config = dict(
    num_hidden_layers=9,
    hidden_size=160,
    num_attention_heads=2,
    num_key_value_heads=2,
    head_dim=64,
    intermediate_size=640,
    vocab_size=1137,
    hidden_act='bilinear',
    norm='rmsnorm',
    norm_place='pre',
    norm_eps=1e-06,
    positions='rope',
    rope_theta=1020.0,
    rope_fraction=0.5,
    qk_norm=False,
    attn_scale=0.175,
    bias='none',
    tie_word_embeddings=False,
    parallel_block=False,
    extras=['paired heads', 'shifted keys', 'gated attention', 'attention sinks', 'short convolutions', 'an embedding shortcut', 'capped logits'],
    init='normal',
    init_std_qkv=0.0605,
    init_std_o=0.0,
    init_std_up=0.0605,
    init_std_down=0.0,
    optimizer='muon',
    learning_rate=0.00623,
    lr_mult_down=1.5,
    beta1=0.95,
    lr_head=0.00668,
    max_grad_norm=1.0,
    warmup_steps=200,
    schedule='wsd',
    decay_fraction=1.0,
    decay_shape='linear',
    final_lr_fraction=0.0,
    batch_tokens=16384,
    max_seq_len=512,
    doc_mask=True,
    train_tokens=164700000,
    max_steps=10053,
    dataset='wikipedia_en',
)
Each number is 50 + 12 x the weight over its row's rms, rounded and kept within 0 to 99. Layers, rows and columns count from 0. The size before them is the row's rms in percent of the matrix's.

# layer 2 MLP down (transposed), 640x160, rms 0.0337, rows 555-557, columns 0-159
102:32 40 58 50 52 46 49 57 56 73 32 72 56 50 60 44 40 52 55 60 47 87 40 55 54 53 50 69 54 43 49 57 71 35 46 40 57 59 53 38 58 62 41 42 42 46 55 40 73 62 44 23 28 31 38 49 63 32 35 53 41 48 49 72 67 52 57 66 47 49 50 27 57 41 79 33 60 42 61 42 39 39 38 52 52 38 38 52 44 40 34 48 52 56 57 50 59 39 22 34 48 54 49 54 15 42 53 57 49 66 46 29 34 76 43 60 43 42 54 71 44 47 30 33 33 54 55 55 40 49 61 53 55 42 69 30 38 28 44 54 76 56 37 46 44 57 44 48 40 44 46 53 44 50 50 38 51 50 32 50
107:66 52 49 47 66 52 51 72 81 42 60 48 53 50 56 45 48 45 48 47 62 65 52 42 27 46 43 62 57 40 42 69 63 57 15 49 63 49 45 51 52 50 37 55 58 58 46 52 57 50 51 62 52 46 51 34 52 65 37 26 50 42 46 26 50 48 62 71 50 29 70 19 47 40 50 43 53 59 64 48 55 42 51 43 44 37 56 26 62 48 45 85 33 47 52 67 55 46 31 47 48 54 52 50 27 61 51 55 63 60 53 54 84 64 57 52 26 44 53 57 37 54 60 39 47 40 49 43 38 54 50 20 67 55 73 43 26 36 35 42 40 39 57 47 74 43 47 45 61 58 60 53 38 34 39 39 60 57 42 46
098:40 55 40 43 39 63 32 51 56 48 43 26 80 62 61 41 59 55 36 34 38 66 33 37 45 31 46 45 62 81 50 64 53 47 63 45 41 66 55 20 48 48 57 44 49 60 47 55 54 62 49 57 51 52 62 61 46 40 39 48 51 42 40 29 40 52 42 64 56 42 50 46 35 63 38 42 39 45 44 45 62 34 43 55 41 53 28 38 64 30 56 50 54 53 49 60 27 70 69 58 65 48 47 40 35 29 51 67 53 27 53 55 29 41 46 54 60 81 46 57 56 58 47 58 62 48 46 69 34 63 55 69 51 51 61 28 60 49 57 41 59 28 29 23 31 56 37 56 24 45 58 41 58 38 44 58 56 47 45 41
# layer 2 MLP gate, 640x160, rms 0.0982, rows 556-558, columns 0-159
098:42 45 46 36 66 48 43 59 43 66 67 34 78 52 47 56 51 40 54 69 54 48 37 60 54 50 48 60 44 44 35 50 52 49 54 54 38 52 57 68 40 64 41 69 55 47 41 46 77 49 43 65 57 52 60 50 37 36 43 39 63 56 42 44 56 68 64 37 47 54 41 52 68 65 32 65 47 65 55 46 65 38 57 62 60 41 38 48 52 58 62 49 61 78 52 34 70 61 70 46 49 31 52 77 53 57 49 31 26 39 66 49 43 60 47 57 44 62 44 74 35 52 45 39 42 73 49 52 49 63 54 55 45 85 71 41 39 37 42 58 40 73 34 65 51 47 34 74 69 45 68 47 50 67 56 61 53 63 30 54
104:52 47 65 40 50 30 63 29 46 54 64 43 43 54 61 73 39 62 60 39 66 33 55 33 65 54 50 46 32 60 54 47 36 47 46 53 42 42 45 57 40 45 53 73 72 75 54 49 55 51 62 76 43 49 38 71 60 59 80 66 60 64 51 45 53 55 72 48 51 43 57 46 50 67 74 50 40 50 58 36 41 53 74 44 71 59 52 44 47 57 46 53 45 52 56 28 46 60 37 49 38 49 54 61 61 49 41 55 68 80 54 61 68 65 66 58 47 35 21 39 58 49 66 43 43 56 46 37 54 28 45 66 43 52 57 44 24 57 32 76 48 51 71 54 43 56 55 55 71 61 51 72 47 60 56 54 44 55 46 54
080:67 30 60 60 56 20 43 35 33 59 68 58 39 51 56 43 82 43 58 58 59 82 59 35 56 47 35 37 27 57 43 60 58 54 48 64 59 61 55 43 40 44 31 50 44 55 43 25 32 48 45 33 51 49 47 60 40 50 62 47 45 66 31 53 40 58 43 41 35 60 47 75 65 59 46 45 42 62 49 46 59 43 44 51 41 50 61 47 38 54 69 43 44 33 38 21 67 55 37 47 51 49 56 24 47 54 51 52 47 45 57 43 50 65 65 66 45 38 40 42 50 48 37 34 73 47 53 45 67 48 47 36 48 28 49 36 64 68 73 46 44 66 45 49 72 52 75 70 60 64 64 66 58 46 54 40 61 55 51 39
# layer 2 MLP up, 640x160, rms 0.0981, rows 556-558, columns 0-159
102:42 71 38 48 42 60 26 39 61 55 60 45 50 38 36 45 37 49 45 64 57 34 28 43 55 43 50 43 62 57 37 50 66 70 55 63 40 59 50 58 37 68 50 49 39 39 54 55 83 48 60 68 57 49 54 53 44 41 69 53 56 48 48 50 72 64 74 48 39 51 52 55 79 55 37 56 49 39 41 59 41 35 56 58 48 44 46 51 51 63 79 22 68 61 44 48 58 42 49 49 49 33 55 38 64 30 69 57 38 38 63 46 42 64 61 53 57 58 36 60 29 53 36 59 38 74 41 45 68 45 66 65 34 59 54 66 37 50 70 36 48 51 32 60 50 53 51 58 58 28 53 48 67 64 69 73 51 75 60 52
102:49 48 39 45 43 49 48 59 27 47 67 43 41 65 58 52 43 51 55 55 27 49 50 67 47 63 58 22 47 39 47 54 48 41 62 65 41 49 37 57 21 59 36 59 56 52 42 46 52 60 54 39 88 70 41 67 45 24 44 34 46 43 59 60 63 44 64 39 33 46 42 36 48 65 59 45 55 25 39 50 43 40 48 24 28 50 55 61 32 38 36 52 56 70 35 51 63 64 62 32 42 21 57 50 29 58 29 45 49 48 47 59 64 29 53 53 54 46 57 69 55 54 45 45 45 52 43 52 57 50 56 79 44 40 58 49 49 43 42 26 61 37 48 69 55 54 48 34 43 48 50 50 48 53 16 71 58 58 45 59
082:54 32 57 46 54 48 18 38 33 55 67 51 58 43 69 53 49 58 45 50 47 76 69 47 49 58 46 66 36 60 70 68 64 45 44 58 49 67 63 46 48 43 34 50 29 26 31 53 36 59 35 39 43 75 47 56 59 43 60 57 54 52 53 48 37 53 60 22 62 64 39 55 60 57 58 67 52 51 56 66 49 61 37 39 45 42 51 36 57 49 52 52 59 47 38 76 53 47 37 46 49 51 54 50 62 60 53 47 50 58 42 30 41 52 60 63 28 62 29 62 75 44 45 36 78 42 57 48 64 60 23 31 51 58 44 67 39 49 41 43 53 60 59 47 66 44 65 70 78 62 63 46 44 33 54 56 52 39 45 23